{"num_hidden_layers": 11, "hidden_size": 768, "num_attention_heads": 12, "num_key_value_heads": 12, "head_dim": 64, "intermediate_size": 3072, "vocab_size": 8192, "hidden_act": "relu", "norm": "layernorm", "norm_place": "pre", "norm_eps": 1e-05, "positions": "learned", "qk_norm": true, "attn_scale": 0.125, "bias": "all", "tie_word_embeddings": false, "parallel_block": true, "init": "uniform", "init_std_qkv": 0.0163, "init_std_o": 0.00347, "init_std_up": 0.0163, "init_std_down": 0.00173, "init_out_by_depth": true, "optimizer": "ademamix", "learning_rate": 0.000326, "lr_mult_qkv": 0.5, "beta1": 0.9, "lr_head": 0.0092, "warmup_steps": 440, "schedule": "wsd", "decay_fraction": 0.451, "decay_shape": "sqrt", "final_lr_fraction": 0.0, "batch_tokens": 262144, "max_seq_len": 512, "doc_mask": false, "z_loss": 0.0001, "train_tokens": 1439000000, "max_steps": 5490, "dataset": "wikipedia_en"}
Each number is 200 + 30 x the weight over its row's rms, rounded and kept within 0 to 999. Layers, rows and columns count from 0. The size before them is the row's rms in percent of the matrix's.

# layer 6 MLP down (transposed), 3072x768, rms 0.0297, rows 1522-1558, columns 96-191
110,212,139,210,238,181,275,178,174,199,171,187,267,194,172,213,201,170,272,220,171,218,194,230,180,181,183,191,232,224,175,152,162,196,240,188,217,221,198,156,166,252,254,215,171,220,228,242,191,174,146,211,191,187,218,217,210,175,223,195,137,166,238,189,200,149,233,167,145,225,219,207,163,218,233,178,230,223,177,161,229,222,250,177,185,204,210,200,198,192,219,162,228,201,202,166,257
107,194,259,176,219,217,213,196,213,236,190,220,238,207,210,210,185,212,206,190,249,210,199,258,222,163,201,183,169,187,230,206,284,253,183,160,170,209,210,231,200,215,196,149,219,230,174,201,196,199,199,159,215,237,209,144,218,212,205,200,189,202,226,198,223,193,234,247,212,179,227,227,226,232,198,160,170,216,211,181,214,195,193,223,219,205,129,210,216,224,225,190,169,175,224,158,195
101,247,219,145,195,178,192,210,194,205,205,200,199,189,216,182,153,198,153,225,239,241,186,211,222,200,223,222,215,228,232,192,223,263,219,179,278,192,206,200,199,186,215,222,197,140,147,195,223,186,226,179,196,224,181,178,237,203,186,184,268,183,187,183,184,199,195,195,177,229,181,177,206,232,189,150,227,218,199,135,186,245,222,197,167,215,173,243,189,210,147,151,206,209,163,143,208
119,206,157,238,221,199,248,230,211,195,182,208,156,192,181,184,264,175,220,248,222,236,228,277,166,212,217,202,187,241,205,193,207,205,188,193,184,206,258,190,205,172,209,187,195,267,191,157,243,181,179,216,196,125,222,201,178,247,191,203,216,175,241,194,217,171,214,242,237,220,253,249,210,168,232,199,222,188,216,173,206,221,192,192,206,202,164,204,219,249,169,195,209,212,165,185,144
110,161,186,180,199,178,237,223,226,130,234,193,239,199,209,214,154,207,208,215,208,169,200,225,178,179,187,181,190,211,192,194,217,202,184,227,233,243,215,165,190,258,223,208,216,182,186,202,196,227,245,221,184,223,177,192,188,265,179,164,201,234,191,216,231,178,215,273,194,259,198,159,221,211,145,184,191,288,208,214,259,248,211,180,236,226,215,210,239,223,187,204,161,159,207,253,172
103,230,199,191,222,188,245,245,215,176,220,178,219,185,214,191,194,177,173,152,194,144,154,202,177,201,171,220,145,232,164,142,198,186,222,177,194,167,235,186,206,232,174,212,159,238,232,217,210,161,214,186,220,154,208,148,237,204,176,230,259,151,169,233,154,172,198,209,236,218,235,176,217,219,229,199,194,139,204,158,200,144,202,196,214,192,239,165,259,229,206,150,185,228,191,164,174
094,212,208,186,148,164,219,209,187,211,223,189,230,183,193,161,194,219,168,228,208,216,182,161,194,167,191,200,131,173,226,248,248,197,181,212,164,175,172,169,205,205,189,202,196,263,200,205,155,145,196,210,227,187,170,192,228,145,198,151,201,204,183,262,234,173,266,215,200,231,187,251,177,212,217,199,170,205,211,197,180,226,229,160,189,177,234,209,165,214,243,194,201,226,210,154,199
099,183,196,204,179,201,149,192,150,186,121,223,154,177,227,233,189,206,196,227,149,227,196,169,187,201,213,196,208,200,205,221,146,250,194,223,155,188,219,220,223,213,220,136,239,193,222,204,189,257,207,188,257,202,209,236,189,189,198,243,182,104,179,185,211,236,175,186,196,247,190,227,157,201,157,233,174,182,216,144,227,234,184,217,213,206,173,203,205,210,218,181,214,135,209,240,227
103,199,224,166,178,231,156,204,176,240,189,236,216,200,171,239,130,183,267,216,147,173,254,211,173,275,151,144,159,207,187,168,204,194,210,193,223,170,187,235,229,175,172,259,176,228,247,205,220,188,198,163,190,219,243,195,213,165,224,201,166,174,192,167,200,229,220,195,238,223,205,193,219,168,191,254,244,178,185,165,200,183,230,194,187,219,190,215,147,166,204,244,180,157,187,201,195
111,206,172,281,197,206,202,221,249,186,180,168,179,224,169,144,242,215,189,258,142,169,216,201,197,184,208,204,188,207,226,156,231,200,205,204,218,169,159,180,201,220,169,167,180,163,193,259,171,162,182,152,210,240,158,219,208,182,230,168,210,220,179,162,207,256,222,154,218,197,213,177,224,130,199,240,184,142,188,198,204,218,166,230,205,214,222,169,171,199,238,242,255,180,206,195,162
095,168,196,211,209,165,161,169,169,223,184,200,148,171,216,150,237,216,206,181,169,253,161,190,191,188,155,209,139,174,184,160,219,226,172,163,208,165,189,216,188,226,249,158,203,161,212,234,185,177,209,213,204,210,260,188,234,220,124,236,223,190,218,182,268,206,210,235,180,198,228,196,202,229,214,182,230,151,211,141,164,152,267,198,242,158,236,163,226,202,232,176,187,176,286,214,228
115,198,145,160,210,211,202,241,163,180,178,211,185,208,168,268,204,184,198,197,268,228,225,207,227,228,132,175,231,236,220,188,203,224,211,183,153,226,185,190,232,214,192,229,210,212,194,218,168,221,168,228,208,199,204,119,157,144,226,158,141,206,241,161,196,183,142,192,215,219,188,240,209,155,209,216,264,249,211,176,179,180,159,152,199,234,154,206,161,201,208,256,167,166,182,201,209
095,154,208,208,190,194,180,189,172,252,190,183,219,149,169,261,196,200,208,220,206,182,180,210,231,189,216,151,205,249,219,175,227,168,179,193,226,240,180,160,190,234,222,194,199,225,262,220,213,201,157,194,205,197,160,213,164,197,200,175,212,224,260,186,190,206,220,230,172,200,196,220,164,192,195,197,170,193,193,206,183,140,187,196,278,164,240,179,218,189,220,190,139,189,206,230,223
090,232,229,171,192,231,171,223,157,250,195,178,171,235,223,245,222,201,227,236,172,188,205,208,180,186,189,199,203,160,225,254,174,186,165,170,209,244,204,203,190,219,233,229,204,230,183,198,220,216,176,188,170,162,211,154,209,188,199,205,238,208,134,154,199,173,194,197,219,219,233,177,281,130,135,239,238,158,204,167,202,281,198,203,206,99,228,124,204,215,205,222,203,228,203,264,215
089,168,162,231,156,207,181,148,225,209,170,231,217,208,215,175,234,211,185,225,200,183,234,231,216,249,291,223,198,188,222,183,209,266,175,216,183,180,188,184,201,179,178,196,171,176,156,222,188,273,209,173,220,233,237,208,230,178,165,149,119,197,204,208,196,266,239,218,231,202,211,227,233,243,225,189,176,212,167,161,202,202,242,168,208,205,161,220,165,157,257,183,221,226,196,238,187
087,232,202,189,237,203,164,197,170,214,191,146,211,234,205,268,224,184,220,223,180,160,180,190,195,214,167,180,252,118,239,296,206,204,237,234,158,191,224,217,218,217,138,98,248,241,219,176,226,132,209,213,158,205,164,165,230,177,156,251,169,192,228,216,150,214,206,161,172,206,212,201,268,230,180,289,197,237,195,140,186,234,153,213,256,226,242,187,215,212,192,152,219,192,210,197,154
103,170,178,203,207,205,139,204,194,248,244,148,151,205,180,144,167,225,200,245,221,212,173,169,170,175,188,228,164,232,206,262,203,216,212,172,207,220,219,152,211,175,132,210,156,151,184,215,208,186,269,186,245,161,195,153,212,194,178,204,185,208,193,190,255,206,172,261,235,159,225,179,173,185,256,211,192,222,220,214,259,216,201,218,147,211,157,177,195,163,203,212,179,193,201,170,252
110,207,217,250,271,202,170,184,220,165,242,203,149,148,200,225,206,213,226,225,206,275,226,153,147,155,147,198,219,179,201,171,189,171,191,187,199,218,148,204,184,194,203,230,159,263,124,202,205,244,226,204,230,190,212,196,197,178,189,258,232,247,250,221,178,209,224,258,202,233,222,229,144,185,243,193,222,168,183,238,202,231,226,167,209,215,254,206,160,171,191,207,195,200,227,226,230
092,252,192,192,222,178,194,181,299,139,177,183,197,158,130,208,239,152,131,214,189,143,207,173,185,152,182,165,181,153,191,199,192,203,194,159,246,238,185,165,218,182,171,191,233,216,173,168,235,219,237,210,287,221,201,221,227,186,212,169,197,201,172,190,231,207,166,228,232,186,183,203,233,232,163,182,187,159,148,175,228,217,189,210,174,209,217,235,171,202,253,219,236,214,190,230,199
096,246,177,194,190,187,201,232,199,228,175,180,197,214,161,218,202,206,195,171,234,183,183,174,187,185,212,245,217,194,193,228,246,222,220,210,203,185,189,206,246,165,252,195,153,190,159,209,176,188,213,240,227,193,207,227,220,174,158,213,172,201,185,166,302,195,212,202,146,200,188,229,277,192,210,213,224,231,169,145,270,214,176,199,185,186,220,251,192,222,236,245,176,241,199,224,165
091,215,193,178,214,217,228,200,192,231,189,189,202,174,153,169,197,170,206,220,255,256,231,181,226,206,192,196,191,181,218,198,194,155,161,167,187,218,200,239,246,199,192,197,230,223,149,172,185,221,143,222,248,191,195,197,213,186,182,174,222,182,197,178,162,195,167,165,231,241,211,230,262,176,159,171,186,218,194,203,167,226,150,170,187,224,194,248,215,145,184,197,183,258,177,256,215
095,224,180,215,198,203,199,122,219,230,153,169,194,164,195,186,229,216,153,199,203,153,191,209,226,238,215,123,226,210,218,142,204,209,219,171,241,252,156,228,204,255,166,142,234,188,183,215,183,118,219,147,194,184,198,158,210,221,196,175,242,186,189,227,183,259,158,129,174,188,182,154,162,259,221,215,156,210,238,205,191,177,180,203,205,177,162,218,204,238,238,249,207,181,222,212,212
088,190,182,182,202,207,194,190,203,166,166,241,231,282,225,192,191,243,168,227,159,191,174,261,225,182,201,163,224,223,193,206,242,198,198,207,202,241,168,186,177,152,231,201,266,208,283,194,209,177,166,167,181,253,178,228,178,207,198,198,162,199,187,227,237,166,235,202,204,179,210,183,177,188,191,199,245,225,188,175,201,222,216,194,187,192,210,185,165,215,176,164,187,192,241,219,182
100,209,252,165,175,251,167,204,217,213,154,177,275,204,152,205,199,213,139,229,268,194,228,222,172,145,256,244,189,145,156,208,227,194,230,187,192,231,169,258,221,170,200,233,133,221,223,227,238,222,191,215,254,178,169,182,172,105,207,188,165,263,179,162,213,198,238,198,235,214,219,168,211,175,245,224,205,203,235,193,237,214,170,228,207,176,241,197,185,165,169,210,184,175,228,202,155
083,234,229,110,179,188,191,250,246,209,117,271,202,273,203,227,168,274,239,161,201,162,210,189,210,192,203,237,217,177,227,215,203,201,242,218,228,160,177,200,194,218,217,151,208,209,167,239,274,174,175,190,203,229,253,199,182,154,189,227,201,152,212,188,223,192,219,257,142,204,175,194,239,183,226,213,220,209,248,175,210,189,141,209,140,149,167,277,190,193,216,222,215,201,199,205,156
120,149,188,178,236,207,211,172,202,280,220,140,221,198,194,173,191,209,161,217,179,178,219,164,278,174,128,237,172,209,218,218,282,198,203,140,196,174,230,203,197,184,229,256,178,200,217,192,192,118,219,217,264,220,179,184,217,179,194,178,203,194,270,141,203,227,192,189,186,199,198,197,268,186,160,169,252,194,253,177,220,197,185,186,213,178,198,189,155,218,222,163,197,193,223,152,214
096,252,257,235,206,236,239,182,185,186,259,253,175,183,196,204,223,181,224,203,216,170,239,199,235,182,179,165,216,194,205,166,189,164,207,173,245,172,124,178,198,241,195,204,185,225,158,212,169,247,213,218,211,210,247,180,234,155,212,171,199,172,222,228,222,234,206,150,157,146,187,199,177,237,196,181,182,231,291,221,205,243,250,234,170,196,181,119,227,175,197,203,153,151,217,241,163
101,234,211,188,194,182,299,169,224,181,156,211,195,205,194,144,161,191,210,229,234,169,194,247,199,181,207,170,173,213,189,143,179,215,237,229,184,224,173,160,236,204,256,179,203,190,188,186,223,212,223,174,224,201,290,151,214,195,167,195,223,255,160,179,277,161,209,216,180,246,174,219,195,176,244,186,204,200,222,222,159,193,217,190,222,150,248,227,244,211,251,183,174,205,192,170,198
092,191,200,247,186,218,210,196,245,190,187,175,199,215,193,262,193,202,204,169,182,191,229,183,229,188,214,219,212,223,191,208,230,276,230,155,283,218,239,245,208,250,188,237,206,198,159,198,200,184,219,181,196,157,227,221,227,177,181,168,144,181,218,238,226,171,211,196,186,188,166,180,156,167,216,183,236,200,211,194,146,140,179,228,149,199,198,243,186,280,174,127,209,218,166,232,147
099,196,174,149,269,246,232,151,231,214,196,229,158,285,191,195,228,227,191,170,228,251,223,187,232,184,200,259,191,188,224,185,219,234,170,150,225,197,166,171,158,165,202,172,166,168,192,218,214,233,164,243,185,265,174,212,214,170,221,182,235,170,199,192,208,211,236,163,206,132,170,181,179,252,239,214,151,156,149,189,244,233,157,241,191,242,244,182,176,265,227,243,247,189,267,144,141
097,196,184,158,153,247,216,209,196,225,175,263,218,208,176,208,179,209,226,202,204,260,155,122,220,162,198,241,156,237,188,166,175,155,175,159,221,182,198,205,183,206,237,159,214,200,161,193,193,210,179,241,240,187,161,164,189,208,248,203,246,177,196,189,257,212,153,174,158,246,230,213,210,198,156,187,210,197,133,208,178,235,233,191,214,234,217,200,154,231,184,223,173,223,209,212,222
090,137,223,224,183,200,185,228,197,201,182,212,199,212,200,156,190,294,199,196,242,176,174,212,222,149,157,201,163,249,175,147,224,220,233,164,174,222,167,226,205,165,240,209,197,214,205,216,192,235,192,191,162,194,168,218,185,148,180,183,226,198,175,225,194,195,215,216,248,183,229,207,240,218,219,209,188,202,211,221,272,176,185,209,221,180,235,198,169,200,239,192,183,230,186,197,209
091,222,181,170,181,186,244,272,199,189,219,218,214,222,127,226,204,189,191,211,229,184,211,238,199,226,184,232,191,204,179,217,163,210,132,198,216,223,196,223,137,214,160,175,206,191,223,221,281,154,221,169,214,178,216,196,204,127,182,183,166,195,182,197,182,242,211,175,164,174,204,203,192,233,128,202,230,212,204,161,208,204,253,169,218,177,206,274,158,203,215,186,195,185,153,224,169
084,191,186,220,235,258,177,207,229,183,238,215,199,160,187,223,161,250,252,208,189,212,249,217,179,194,178,249,208,159,221,203,164,236,230,173,232,183,188,217,221,130,177,220,220,218,229,216,208,149,205,231,209,219,187,240,214,228,127,136,227,197,213,187,158,243,189,191,235,170,214,187,185,230,249,193,238,183,202,231,199,152,207,151,218,196,234,209,192,203,225,204,206,160,180,269,179
102,188,140,219,242,203,181,155,143,241,206,173,179,178,175,187,255,247,157,220,153,223,191,180,127,209,178,191,203,179,167,224,206,199,215,197,184,235,200,189,151,208,232,209,185,178,223,212,222,214,166,203,174,173,158,218,186,221,126,211,174,211,190,191,177,166,226,148,219,210,141,192,183,198,238,162,224,194,163,197,201,201,188,213,176,220,212,270,249,228,214,150,102,215,214,236,237
109,181,178,189,182,237,215,197,195,185,187,187,207,227,187,189,217,199,161,168,142,208,218,215,184,199,175,191,166,198,214,233,227,204,165,171,200,247,239,173,97,194,200,203,168,196,210,239,227,204,173,237,249,199,180,228,209,223,206,269,178,130,210,211,162,218,200,174,226,152,224,234,201,225,189,132,158,190,198,234,175,180,158,221,171,183,200,176,241,199,178,152,202,219,221,157,219
086,208,183,145,210,212,217,221,133,270,193,233,212,166,154,150,163,200,204,217,161,187,227,190,220,158,226,174,224,234,254,161,178,214,229,204,194,202,170,210,146,198,152,249,241,199,194,206,182,214,211,207,201,171,210,171,185,192,212,203,194,243,231,170,162,213,189,165,178,201,194,149,138,159,210,159,181,256,203,207,119,241,115,185,163,215,188,191,144,178,150,230,173,180,179,219,199
# layer 6 MLP up, 3072x768, rms 0.0347, rows 1523-1558, columns 96-191
099,199,216,208,289,181,240,169,226,143,179,181,220,176,211,165,160,231,216,177,212,218,189,248,189,139,205,187,174,226,186,218,189,203,185,216,217,183,185,199,157,196,179,174,197,158,207,202,119,214,210,175,169,159,246,169,214,180,216,188,153,221,247,169,191,257,203,221,176,262,252,167,205,171,258,200,212,178,262,191,245,185,240,209,192,184,210,214,176,201,178,194,235,161,217,173,168
099,206,180,186,203,190,187,199,262,200,211,130,203,220,173,184,195,149,123,185,238,222,229,249,165,182,221,227,185,219,197,240,134,258,173,218,203,215,181,212,222,157,208,159,149,217,224,203,199,190,189,224,187,175,215,197,213,214,208,201,218,191,208,204,199,234,220,187,195,231,142,135,212,201,213,160,203,210,218,187,189,248,264,202,183,162,170,244,212,190,180,209,216,160,177,201,231
109,139,184,190,218,226,185,206,238,182,194,186,214,194,211,154,194,205,173,181,204,177,225,225,173,210,175,209,245,179,191,136,211,236,188,221,180,177,166,189,232,177,222,182,244,241,217,253,176,207,180,164,273,121,177,196,224,205,162,209,196,195,245,214,197,207,114,230,217,231,210,197,190,234,243,237,204,194,195,165,190,181,192,195,234,198,181,100,181,248,157,216,150,241,204,191,217
103,186,200,182,180,195,199,173,251,206,204,195,150,166,194,186,210,178,172,234,191,204,234,203,155,228,210,204,134,225,228,217,231,179,197,207,206,210,206,188,201,175,150,232,130,137,214,242,174,225,207,165,178,216,164,218,197,182,196,190,239,215,239,171,169,193,247,173,204,217,211,175,237,198,252,174,191,160,167,198,190,181,223,230,245,185,190,162,184,167,199,200,179,218,226,213,224
099,228,198,241,150,244,201,158,184,190,193,245,160,175,179,202,183,182,142,217,193,196,223,170,212,210,233,228,143,242,234,212,199,192,212,233,198,161,215,166,225,227,226,196,198,244,231,202,107,245,170,261,199,236,211,162,205,211,237,183,179,143,264,138,186,208,189,189,206,196,172,219,240,220,205,223,259,173,175,162,190,218,238,168,226,204,253,207,198,177,182,219,202,222,143,195,228
097,193,207,133,241,139,172,210,181,215,199,208,204,239,218,218,230,228,135,189,154,176,290,210,194,195,197,184,170,201,230,219,163,197,206,166,213,202,197,200,219,191,146,170,219,217,201,221,195,245,205,222,251,170,216,210,205,194,200,165,179,166,190,213,160,159,165,144,198,234,172,203,184,177,219,186,218,156,169,228,203,228,176,192,215,169,241,205,196,165,174,214,226,207,222,268,204
099,192,157,170,183,202,175,216,155,196,165,233,180,165,261,227,160,198,213,246,265,202,166,221,193,148,199,220,237,253,183,178,254,194,208,296,182,227,229,177,312,184,189,109,213,232,241,192,207,174,183,243,176,217,231,170,156,189,161,196,186,176,231,170,214,181,208,213,190,227,179,176,197,198,207,212,211,215,206,190,204,194,201,212,185,189,195,215,200,189,153,169,210,210,138,199,216
097,176,211,170,199,208,190,215,212,226,165,173,179,191,234,157,193,144,187,183,229,217,143,200,213,197,159,149,186,236,199,189,230,211,157,151,248,182,190,251,242,226,183,211,230,202,225,236,228,214,151,200,210,156,172,150,170,162,218,209,163,200,243,211,221,198,170,213,233,200,177,196,254,194,275,209,214,192,177,157,230,175,174,147,253,186,180,258,143,202,112,160,220,180,181,199,178
104,194,198,211,236,230,202,212,226,211,158,189,195,177,225,175,193,161,207,185,215,186,124,197,181,184,247,203,255,195,186,214,142,152,210,193,259,168,224,280,178,228,219,168,194,162,197,231,254,225,174,225,254,192,221,155,187,185,224,215,243,219,202,226,166,181,213,173,205,201,169,224,213,195,198,238,194,212,206,182,216,193,223,214,189,213,227,176,165,137,209,192,247,198,168,214,155
092,215,208,195,223,214,114,217,190,212,197,174,282,166,186,174,187,163,172,217,273,301,229,233,225,123,204,187,211,254,163,210,240,225,223,177,183,205,260,237,236,155,185,155,193,186,234,210,238,219,115,186,243,179,186,167,203,196,185,196,187,219,236,164,161,150,234,182,228,249,139,135,203,178,197,271,221,157,156,154,200,226,218,194,195,213,161,130,213,192,174,179,242,207,243,221,229
100,184,218,188,223,177,203,151,206,220,198,141,190,185,253,215,200,136,197,218,229,208,227,242,170,163,242,186,209,214,216,170,235,182,248,208,249,177,248,213,234,239,153,248,202,216,228,181,230,214,220,223,236,121,240,213,173,180,134,182,212,202,229,206,176,226,166,188,182,191,188,171,209,181,205,208,166,192,218,114,177,269,219,232,196,210,200,195,112,215,161,185,179,209,205,229,196
094,188,205,207,270,192,166,241,208,184,187,234,220,223,231,175,170,205,193,142,184,229,226,204,183,216,157,183,186,225,162,191,158,180,141,192,219,179,165,242,207,263,222,189,248,191,262,218,183,197,162,202,176,159,220,189,213,214,226,170,197,192,187,194,221,179,197,213,182,187,234,180,205,184,239,182,170,178,203,173,230,158,228,237,189,196,190,192,179,176,155,211,189,187,164,233,212
091,187,226,216,206,186,217,228,185,142,174,254,193,191,198,140,204,162,175,218,266,200,187,197,211,213,237,169,197,184,138,120,210,245,224,154,246,121,239,189,196,189,154,211,276,224,229,221,195,221,170,223,168,201,115,178,215,192,219,221,200,196,255,165,190,194,198,234,188,194,183,246,189,189,194,179,182,221,225,175,200,192,245,206,226,185,110,191,165,216,171,223,208,226,121,174,217
095,215,181,190,236,213,181,217,205,251,228,182,220,192,207,219,231,201,189,191,168,209,205,189,131,195,191,193,183,191,173,206,181,198,226,173,233,167,200,214,245,210,230,185,257,247,224,264,181,163,183,247,236,181,193,133,243,223,218,185,241,247,200,151,172,224,213,190,218,175,198,175,196,202,236,227,184,191,171,212,182,241,150,227,238,230,226,193,189,184,113,189,113,205,185,268,215
096,230,213,206,192,191,166,245,208,136,189,193,208,193,187,171,221,192,182,230,190,196,221,181,238,213,212,193,221,216,211,201,246,220,191,184,205,257,178,238,183,194,248,157,229,256,239,206,203,215,221,195,167,176,207,213,250,216,194,277,236,186,200,159,137,189,199,168,189,132,160,209,176,224,225,201,171,207,270,193,201,163,173,166,199,216,156,164,205,238,166,216,224,251,203,167,238
102,241,223,155,250,187,183,212,220,191,179,213,218,222,195,174,132,204,197,212,199,214,143,225,194,150,240,240,183,131,182,190,175,259,161,199,234,154,262,193,177,215,193,129,218,170,176,212,141,191,250,241,184,144,208,201,142,194,189,226,183,230,208,243,211,258,185,200,207,222,202,169,218,203,218,198,206,213,187,152,217,178,182,219,146,185,160,223,235,189,168,179,211,183,147,208,190
103,209,200,253,220,191,199,168,198,237,131,202,218,191,174,145,192,186,174,176,234,232,196,245,173,192,200,219,160,223,189,210,143,197,219,203,164,195,211,213,224,203,175,177,181,168,206,188,193,191,205,199,199,195,162,175,156,205,207,210,177,217,244,179,174,170,178,205,216,129,184,198,175,189,206,116,171,213,277,182,221,185,189,240,201,189,231,196,190,223,159,210,149,213,232,194,214
095,223,251,191,199,219,180,191,183,159,180,205,184,140,243,207,147,206,196,227,174,247,222,170,242,244,186,173,201,205,168,172,170,207,188,216,215,160,260,255,182,183,160,229,188,208,209,217,176,222,186,234,178,178,192,219,172,212,191,214,238,217,239,206,189,271,205,232,189,196,234,188,179,214,219,259,235,169,211,137,192,171,228,192,243,198,225,220,192,197,151,185,143,219,216,236,260
096,178,193,159,253,210,205,176,189,205,245,264,177,193,253,164,233,179,193,228,216,180,233,251,181,230,197,159,197,170,141,181,240,241,141,212,200,202,204,180,196,201,190,221,169,184,206,215,189,169,204,189,167,215,230,209,222,185,163,194,233,200,204,220,190,193,168,212,198,251,213,122,188,244,212,195,204,208,177,189,199,215,142,179,239,223,221,231,205,188,177,229,236,161,158,198,193
092,167,213,222,190,165,191,224,259,219,175,211,215,199,177,203,240,139,197,205,177,133,230,267,188,205,198,198,184,242,182,179,204,179,223,153,154,164,245,266,229,161,210,268,177,226,217,237,211,195,232,181,249,182,190,190,156,177,158,162,237,186,207,196,186,194,217,178,167,157,227,208,146,181,224,214,215,160,185,174,177,229,183,256,175,203,202,188,179,213,193,213,184,268,207,214,187
097,181,239,175,215,217,208,267,231,159,203,234,180,206,218,218,177,195,206,216,235,261,258,275,180,186,152,203,205,171,224,166,203,155,174,200,196,202,215,254,182,183,246,228,300,242,235,250,213,203,196,236,196,207,164,203,199,203,189,203,204,177,231,205,183,199,163,166,205,223,215,177,183,154,203,248,206,203,188,181,176,272,195,189,191,175,221,138,201,186,163,202,239,158,211,163,230
096,221,173,256,214,225,168,166,200,200,205,160,132,140,208,181,191,159,202,208,184,267,252,197,163,201,166,244,186,231,213,179,158,227,213,199,186,241,147,173,240,176,191,208,200,234,209,202,199,198,198,219,205,160,253,197,199,223,206,215,159,183,238,165,157,167,223,154,169,228,142,234,203,203,219,172,192,199,232,184,189,210,165,260,166,200,154,226,189,166,198,256,173,207,166,212,208
109,221,209,238,202,176,176,201,241,191,216,139,173,211,191,187,162,177,202,149,217,233,230,182,185,197,139,184,225,240,235,156,152,188,240,180,215,182,253,170,194,210,155,222,198,112,282,220,202,232,204,199,210,193,214,181,208,246,167,197,264,248,266,186,122,180,178,166,197,199,203,190,251,193,199,191,198,206,246,163,199,254,180,183,168,241,232,217,193,207,187,231,168,190,196,226,279
094,166,202,212,174,178,179,193,184,174,204,184,199,202,193,144,178,192,171,182,178,250,201,184,215,223,187,189,204,209,226,173,165,198,180,270,216,161,196,234,181,142,170,224,183,264,242,194,221,202,157,217,202,185,181,212,213,198,175,192,113,219,242,173,137,199,179,150,164,197,177,183,199,196,211,199,174,191,233,184,191,256,195,242,165,186,209,141,153,187,154,213,233,278,167,206,185
111,144,235,196,225,203,185,239,211,188,177,181,203,187,251,170,211,192,165,213,207,202,171,187,212,157,281,209,220,181,154,208,179,232,194,204,224,187,217,168,187,249,193,188,265,147,215,196,130,197,226,169,223,144,175,155,191,208,182,174,190,216,240,212,174,243,185,145,196,218,164,183,160,236,229,196,174,219,202,140,213,207,268,223,165,196,169,161,177,181,205,185,224,232,165,196,234
099,166,213,184,186,229,194,209,194,215,189,206,221,205,207,228,194,153,149,230,211,205,223,190,180,185,175,239,195,243,182,200,227,204,134,175,155,206,303,228,234,194,222,213,241,194,245,264,208,227,208,201,276,176,152,218,132,233,209,222,177,206,212,186,181,142,185,217,164,216,167,200,170,182,188,196,184,208,166,123,188,190,181,171,160,189,156,203,165,231,138,152,183,209,214,185,222
101,166,205,220,199,150,241,191,173,241,176,201,178,206,175,212,204,207,176,202,203,173,229,206,190,201,218,208,108,173,201,218,192,164,212,205,138,156,235,212,182,236,157,168,222,206,196,219,187,215,221,191,210,162,219,162,215,162,202,209,142,110,243,218,169,193,169,155,190,223,188,198,159,173,210,192,147,189,208,161,180,175,228,152,196,270,199,136,176,195,209,203,127,189,194,265,193
096,160,212,233,243,244,184,251,184,248,164,152,175,185,209,108,248,196,178,172,198,219,202,195,129,219,183,179,133,202,186,147,154,228,191,176,289,181,193,238,216,189,183,215,165,160,194,204,166,197,135,195,180,162,177,203,225,180,198,211,192,184,262,202,210,212,188,227,199,200,197,198,204,235,209,164,184,202,221,200,190,194,153,195,211,205,221,172,239,186,148,284,243,150,185,224,204
099,207,190,196,191,232,210,188,220,184,209,222,174,138,220,206,201,137,226,190,208,187,249,227,224,247,221,179,185,163,230,187,189,205,257,238,246,178,266,195,228,158,204,109,197,181,188,217,190,200,166,195,234,136,171,216,208,227,234,198,151,203,207,180,224,217,155,198,178,174,183,192,197,110,209,204,207,222,223,171,207,198,262,266,175,161,230,185,194,180,167,249,214,163,169,197,223
098,155,257,144,174,211,155,233,215,231,214,192,137,161,245,228,236,206,186,166,245,214,188,218,206,220,213,261,181,155,199,225,198,223,176,272,184,190,218,251,219,246,198,242,168,218,220,169,145,235,147,251,219,224,202,181,198,210,250,218,156,195,221,208,198,242,185,190,154,140,145,177,218,199,206,177,211,167,237,200,195,175,245,209,203,207,249,207,188,139,107,229,250,199,162,206,199
097,217,173,171,209,168,208,205,244,226,215,187,193,184,214,196,204,120,220,215,267,201,227,200,228,154,128,150,218,152,131,213,228,201,164,224,233,217,231,205,200,202,139,196,220,242,214,235,206,252,205,208,216,172,239,220,157,228,192,187,207,217,217,120,170,164,151,228,180,195,137,199,224,168,211,246,224,200,196,230,209,189,223,246,190,225,195,173,177,205,190,186,198,172,206,201,207
094,161,189,197,205,221,162,184,201,188,206,220,183,158,151,134,214,160,197,201,176,188,224,270,131,241,139,187,171,213,209,191,201,191,230,175,225,235,152,218,260,187,193,203,143,210,124,259,191,233,180,249,134,193,245,205,160,167,185,216,219,207,257,200,190,186,184,165,245,250,166,205,213,180,195,163,146,183,200,159,181,222,232,184,250,187,228,249,160,212,182,175,165,181,189,211,167
101,186,190,121,230,230,163,134,138,184,148,161,176,230,195,211,169,169,123,164,231,254,205,186,247,217,164,161,221,291,184,190,192,197,210,223,190,182,188,222,160,198,144,217,212,238,249,245,190,227,181,201,212,151,161,211,183,203,194,195,187,222,194,193,217,163,158,164,189,266,230,195,171,199,209,207,193,176,189,126,228,242,218,157,209,199,222,188,168,202,127,202,196,216,186,228,221
103,199,247,123,222,232,206,216,191,211,201,216,195,202,195,215,154,237,179,225,237,198,225,204,179,164,186,220,184,206,171,243,238,194,158,151,209,225,215,206,205,207,195,187,244,166,220,242,159,235,187,213,238,164,208,206,133,197,194,187,232,163,160,245,189,179,159,189,194,199,235,219,204,171,206,164,245,235,241,216,195,213,194,200,194,230,218,161,178,195,177,188,245,255,193,225,166
103,198,222,191,207,226,192,158,179,198,156,168,206,166,236,219,156,231,188,183,205,214,200,178,190,196,218,198,206,210,177,197,199,196,204,188,201,241,222,138,211,190,184,163,176,110,189,184,141,235,196,171,196,198,168,208,221,233,189,166,248,183,233,217,214,195,141,177,230,219,196,173,236,173,275,205,168,215,235,170,210,265,212,220,194,128,194,200,162,187,179,206,173,205,158,155,197
089,244,253,255,202,211,207,227,245,228,204,186,176,179,174,156,165,196,166,195,243,186,203,191,181,186,193,219,204,229,227,176,298,195,163,197,211,218,257,217,156,162,183,215,206,201,192,219,237,199,164,216,235,220,214,182,183,261,178,241,218,125,208,210,157,189,204,220,191,221,207,229,207,225,205,213,207,183,181,170,209,184,182,173,247,190,201,194,191,232,198,179,175,219,182,241,179